Weights of a small transformer language model.
Size: 5 heads of 64, 10.9M parameters.
Each number is 128 + 32 x the weight over its row's rms, rounded and kept within 0 to 255. Layers, rows and columns count from 0. The size above them is the row's rms in percent of the matrix's.

# layer 2 attention output (transposed), 320x320, rms 0.0418, rows 214-233, columns 80-159
size [101 113 109 116 104 111 107 113 114 103 101 104 112 113 105 112 103 125 115  98]
[[111 148 119 188 160 194 135 124 108  24 120 122 184 189 151 131 156  74 151 106 125 128 119 205 157 107 141 114 148 133 146 112 148 100 109 137 124 121 113 147 180 125  47  85 117 127 128 188 124 126 121  83  93 114 122 128 129 118 156 127 162  88 145 155 112 129 155 146 104 156 163 163 120  76  93 183 105 120 104 115]
 [154  98  54 125 158 151  65  93 107 202 107 172  71 108 173 118  75 149 159 173 103 115 160 122 154 111 129 119 182 102 128  98 138 120 134 122 184 104 137  93 147  71 179 110 134 120 157 136 163 108 187 100 145  73 131 117 186 102 152  89 123  71 107 108 153 142 146 146 188 188 157 110 126 175 124 135  67 130 118 115]
 [167 159 139 132  94 172 150 100 111 118 143 167  65  50  99  80 118 128 106 124  82  72  62  94 115 130 161 112 136 171 150  81  93 166 122 144 118 118 125  85 186  87  56 156 182  86 167 137 104 225 166 157 134 139 170 145 141 147 110 124  49 109 112 150 176  88 161 108 106 148  63 100 126 132 142 133 125 138 138 120]
 [109 106 104  89 137  42 139 143 105 114  74 110 134 142 123  67 118 130 131 131 108 140 142 133 174 106 152 106 139 156 123 145 106 160 199  74 154  61 152 132 120  59  88 146 176  92  76  92 132 133 100  98 145  87  78 145  57 124 110 117 116 137 108  94 107  56  88 140 160 107  91 111 123 118 147 133 140 154 148 125]
 [113 183 161 126 160 158  73 134 101 102 141  66 165 112 141 148 101 144  99  79 132 112 140 190 101 133 145 100 185 139 140  96 178 123 114 132 106 117 145  89 151 171 115 127 125 124 109 104 112 126 121 191 130  96 186 214 108 159 135 144 152 107  71 172  90 138 106 102  60 139  88 117 119  90 156 137 153 111 144 154]
 [109 193 135 145 162 126 162 118 147 153 143 126 157 160 134 145 164 147  69  98 184 155 143 151 132 133 110 157 123 147 117 120 130  93 171 136  94  87 146 153 108 112  95 124 149  93 161 136 139 131 133  59 102 107 111 124  84 127 147  45 111 113 154 115 141 126 165 148 103 127 117 189 158 135 173 143  88 143 128 130]
 [130 135 144 100 119 114  81 180 168 112 124 155 194 204 160  89 119 106 138 122 172 174 106 134 192 142 138 143 161 150 133 141  95 103 155  96 177 151  50  67 113 173  81 132 118 165 131 121 143 167 113  27 138 113 175 100 145  86 156  96 125  97 169 156 138  65 139 197  92  77 146 181 168 145  99 150  75 147 136 111]
 [134 111  88 116 152 106 121 121 153 121 191 149 118 215 162 154 185  86 185 121 140 162 113 192 129 130 149 127 107 149 126 113 151 163 116 138 133 174  11 103 141 140  85  69  61 143 117 177 122 124  87  99 129 113 139  91 141 147 101  86 182 115 115 175 108 155 126 159 138 107 104 153 122 175 115  88 116 130 191 146]
 [ 99 200 103 171 158 153 138 137  94  43  83  75 177 153 179 146 136 206 125 109 167  43 165 163 145  82 136 139 206 121 129 174  98  62 104 178  94 151 169 167 127 137 104 105 163  96 157  69 127 129 163 138 114 121  97 117  61 117 188 112  89 114 170 121 110 108  93 140  90 129 144 189 142 156 148 133 111 104 119 108]
 [ 90 155 134 130 133 176 149  81 127 149 114 131 150 101 123 131 182  77  94 187  86 132 189 155 125 119 128  70 140 146 144  88 113 145 189 159 159  88 169  97 169 117 146 131 205  92 124 127 105 132 119 210 105 139  73 106 198  83  53  94  56 107 107 156  33 139 105  99 113 102 137 126 116 179  98 132 121  97 129 171]
 [ 90 136 192 116  68 146 173 114 139 100 136 179 167 159 142 125 164 176 108 105 165 122 120  70  76 148 112 155 188 185 144 116  89  84 182 144  50  74 133  86 106  58  63 148 132  69 114 140  93 211 125  62  94 159  95  87 115 117  90  86 140 132 150 151 173 106  87 133 143 131  87 174 131 141 132 143 138 113 152 116]
 [133 175  75 149 100 118 167 135 140 136 167 142 140 188 194 146 123 172 144 131 164 149 125 110 160 136 117 192 176 157 129 125 126 108 129 103 119 159 109 108  77 203  98 127  64 152 115 172 156  96 181 111 149  51 147  90 151 130 121  46 149 133 154 164 175 121 128 126 125 158 189  83 114 108 112 142 120  91 142 109]
 [109 139  72 151 155  76 108 129 112  33 145  87 159 176 142 166  82 108 157 192 128 152 153 139 186 125 118 113 150 153 133  96 102 125 145 145 112  58  82 148 144  34 113 101 110 121 134  74 158  95 124 138 149 150 115  78 112 157 140 205 137 152 148 101 122 121 156  79 149 132 165 105  96 158 103 134 126  61 163 124]
 [ 54 174 115 113 156 128 160 143 108 139 122 142 136  99 118  71 176  98  47  89 170 114 162 143  50 145 104 167 116 157 138 132 120  56 145 116  97 147 200 112 123 176 194 197  76 122 195 118 122 141  94 149 130 202 150 146  91 146 107 114 106 130  81 140 100 116 116 113  84 152  92 127  76 123 131 175 195 140  85 139]
 [168 152 131 128  79 124 137 195 106 192 211 207  77 136 139 118 107 110 169 142 159 112 125 141 102 124 149 155 126 124 142 141 141 106 166  79 158 146  75  98 131 135 145 119  31 159 169 129 169 157 108  95 171  97 180 135 111 106  88 103 174  94  69 168 205 109 173 141  92 174 160  62  76 143  85 141 130 166 117  81]
 [128 136 138 150 118 107 152  93 228 137 189 171  86 146 153 181 132 174 208 167 168 115  77 131 165 116 114 165 145 149 130  81  85 140 126 150 142 185  87 123 124 151 103 103 117 127  87 151 147 155 166 124 149  99 112  47 171  81 134 102  96 150 130 148 175 169 139 114 141 155 114  95 131 106 141  85 117  88 183  65]
 [139 135 110  75 108 155 147  94  85 199 131 126 145  42  74 159 126 104  88 154  97 101 174  78 117 119 135 102 193 116 137  79 159 185 178 157 144  75 193 120 145  83 109 149 151  94 134  86 126 191 182 211  76 187 104 150 131 120  76 151  86 158 108 112 110 142 153  90  92 132  84 121 133 128 118  89 128  88 124 103]
 [102  87 125  82 146 152 116  51 152 217 126 149 119 122  86 171 177 176 106 117  99 131 119 121 121 117 163  86 133 134 143 116 159 157 120 109  65 198 158  66 125  71 115 136  75 101 155 147 148 166 152 150 151 140 145 165 135 144 176 146  87 126  97 113 129 141 151 108 138 177  96 130 115 158 121 158 126 143 110 156]
 [127  94 165 157  88  98 209 126 199 170  84  91 150  81  99 135  88 124 148 142 171 172 120  59 127 163 127 164 147 142 111  90  96 169 105 181 100  68  66 154 131  97 152 165 182  59 153 141 148 125  98 102 102 192 156 104  96 121 117 177  60 168 152 119 179 108 165  91 130 142 160 108 176 121 151 142 142 177 147 148]
 [200 156 169  58  97 105 148 154 103 140 141 127 112  83 144 108 115 114 157 194  49 106 129 127 138 103  87 140 207 124 112  98 195 155 165 133 190 158 129  53 199 141 136 110 129 129 157 141  77  60 161 120 136 117 191 147 164  87  63  88 195  88  91 103 124 109 119 138 137 175 162 142 138 149 103 143  89 161 137 190]]
# layer 2 attention value, 320x320, rms 0.036, rows 215-234, columns 80-159
size [112 106 113 100 106  96 107 111 102  94 103 103 110 107 105 108 120 107  95 104]
[[148 126 188  95 126 118  76 128 138  61  96 115 164  87  90 147 139 108 164 124 100 139 136 185 114 152 161 135 109 131 126 186 128 147  99 123  90 123 120 149 180 152 150 104 128 129 124 109 138  87 145 133 243  96 131 144 135 163 116 185  61 130  92 182 148 118 116 155 141 122  77 146  90 151 109 145 147 159 116 144]
 [133 108 140 101 128 132 163 140  46 153 109 115 122 166 146 146  59 156 163 161 145 150 213 195 109 101 149 222 149 153 123 134 165  82 170  80 175 159 150 145 102  93 148 125  60 118 107  64 131 145 142  87 105  35 152 156 147 113 131 117 102 118 120 111 124 136 116 118 166 139 147 149 128 118 146 119 152 182 101 159]
 [105 112 148 118 143 167 143 135   3 109 159 143  86 120 112 174 108 151 142 124 114 133  72 127 123 186 128 148 174 143 146  69  90 170 109 168 134 101 171 142 116 122 123 118 138 146 140 133 161 165 116 179 115 144 166  33 123 120 106 110 193 116 165 100 157  94 118 180 113 143 181 140 176  70 130 150 140 172  98 121]
 [ 68  94 110 166 162 132 147 147  88 135 111 144 119 138 181  75 110 106 179  80 187 117 146 112 112  58  96 183  91 116 113 149  70 100 142 173 111 150  88 119 113 150 184 114 121 121 102 128 133  58 159 150  59 152  85 142  87 122 145 115 147 122 138  94 134  86 145  83 114 129 115 122 161 128  74  93 103 128 138 130]
 [178 165  93 159 146 135 124  96 140 153 131 155 135  91 120 145 134 177 181 107  98 151 189 167 122 101 118  59 135 100 168 133 138  93 201 117 137 125 119 126 154 115  32 174 106  66 136  66 158 121 132 122  84 189 180  79  69 111  84 147 187 111 140 175 191 123 165 164 126 128 134 120 116  92 154 111 138 179 115 122]
 [ 99 122 145 128 106 132 139 120 180  96  29 176 127 103 164 192 109 101 141 117 106 106  64 118 104 101 131 104 124 139 145  83 124 100  66  98  99 147 164 122 101 108 105 132 128 130 112 125 137  83  84 156 135 153 100  73 142 125 162 155 165 166 122  75 168 128 125 157 149 127 128 129 127 130 117 128 166 164 101 139]
 [183 107 184 137  84 178 180 137 144 187 118 161 123 133 159 108  90 153  72 112 167  67 149 131 125 130  51  85 136 115 138  65  60 104 173  86 114 101 116 140 140 153 162 126 125 127 109 126  76 120 160 152 133 156 103  93 166 148 115 147 139 116 147 135 115 111 188 146 139 104  77 117 143 112  96 125 156 130 135 108]
 [133 109 164 124  93 116 114 138  92 177 167 130 132 132  94 101 120 128 184 136 122 125 139 173 164 111 155 121  87 110 150  71 144 115 114   5 138 126 176 100 121 128 127 116 153  96 118 160 141 143  88 156  45  83 149 189 140 126  98 149 140 130 113 148 168 112 143 105 110  84 148 142 129 128  46 138 118 140  87 124]
 [ 44 121 112 154 143 123 135 132  46 117 129  79 180  55  79 135 148  91 166 116 203 120 122  86 147  90 149 166  89 130 115 151 177 140 103 212  70 141  88 145 123 186 140 134  89 103 162 109 130 155 129  94 161 119 178 107 162 193 195 143 139 164 135 145  91 122  91 157 112  89 107 101 163 128 141 126 127 202 183  35]
 [143 125 165 155 132 135 134 143 105 172  98 125 155 128 105 150 126  75  90 116 135 146 193  66 106  91 186 131 160 139 126 152 191 142  80  76 134 145 141 172 138  86 148 120  96 128 126 146 105 131  66 121  42 120 173 144 120 153  98  99 145 121 107 105 124 145 157 205 113  79 198 173 133  60 136 162  74 134 135 108]
 [ 92 179 108 133  78 144 156 158 105 172  46 157 110 113 166 111 108  89 107  93 124 109  74 149 143 131 130 112  75  86 119  74 172 113 135 129 153 146  94 110 201 151 154 147 207 115 161 156 139 130 117 146  79 184 161 102 136 175  94 147 122 128 155 103 156 125 128 134 113 147  51 151 114 145 165  96 105 156  69 159]
 [179 154  92 141  83 111 146 119  43 136 138 136 100 117 132  95  93 123 181  90  83 106 102 118 122 140 201 140 136 127 144 122 160 124 156 156 131 128 150  93 104 148 167 186 106 166 147 117 120  87 148 168  96 133 145 173 156 167 127  67 102 174  91 104 154 159 148 149 103  63 117 125 131 125  99 132 143 121 128 130]
 [ 90 145 145 177 119 143  75  74 143 148  57 129 113  29 115  89 183 134 110 126 162  66 130  45 103 102 102  96  89 157 145 131 119 132 145 112 146 140 107 124 103 184  72 126 160 118 115 170 125 100  96 115 133 121 145 139 181  81 128 133 120 170 149 106 130  95 119  93 144  95 147 117 143 148 106 174 130 104 136 119]
 [107 169 161 127 112 118  89 124 153  63  68 111  84 116 183 163 138 108  99 130 175 148 152 127 149 125 100 138 105 188 131 105 117 184 143 154 140 115 175  90 107 137 172 157 127 118 137 175 129 118 101 127 130  90 105 143  58 148 151 120  90 123 170  98 124 166 133  69 130 155  95 111 101 116 135  96 157 136 120 208]
 [172 129 164  75 153 104 163 143  58 131  55 146 105 174 116  97 104 133 105 139  89 153 119 188 127 173  90 205 149 143  99  66 146 128  91 146 163 120 139  99 103 117 168  95  99 124 173  92 186 176 175 109  34 112  87 128 172 199 153 140 119 121 138 111 102 141  82 130 160 166  92 155  80 155 118 131 135 128 117  91]
 [157  86 128 118 140 123 158 147 137 119 147 126 127 123 197 133 106 112 119 125 136 147 138 158 144  78  61 187  84 168 152 224 128 133 111 133 110 167 140 121 127 145 126 154 166 115 111 102 105 125 144  71 148 143 218 202 127 179 136  53 147 123 166 168  82 135  91 153 127 154 200 118  99 143 139 163 203 116 125  43]
 [126 142 118 121 143 157 124 169  62  87 144 134 147  96 144  83 179 145 103  92  94 119 158 165 220 115  97 156 160  96 137 144 138 114  67 130 151 145 153 149 174 122 110 116 111 122 156 120 104 107 115 145 125 102 169 183 121 156 113 129 110 126 134  55 100 131 156  73 160 131 140 165  92 147 189 107 187  98  94  97]
 [189 138  88 125  77 153 110 114  66 146 138 132 133 153 179 150  57  75 152 127 106  96 129 114 124 148 138  73 174 150 102 242  71 131 183 130 139 130 142 125 151 163 120 176 173 182 101   5 109 154 130 133 117  80 123 127  94 137  71 147 109 111 130 144 109 128 135 211  94 161 148 128 175 104 101 159 138 107 118  66]
 [110  61 104 140 164 130 133 123  89 120 192 137 120 141 201 126 125 142 118 123 157 114 189 111 165 110 138 139  93 143 150  72 119 128  95 121   5 148 126 190 113 169 160 100 141 116  68 119 160  94 131  95 178 135 103 137 128  97 127  26  77 145 127 108  89 127 141 128 118 151 111 117 132 103 161 115 132  85 165 145]
 [194 137 160 109  90 126  87 145 154 172  98 122  53 138  98 127 102  91 153  78 136 127 105 155 146 146 122  83 176 129 114 113 167 150  91 118  93 121 128 127  89 166 119 144  95 109 111 137 142 133 110 167 102 100 135 152  93 133 126 146 169 149 129  71 108 144  84 143 181 149 140 128 172 146 127 179 129 141 123  97]]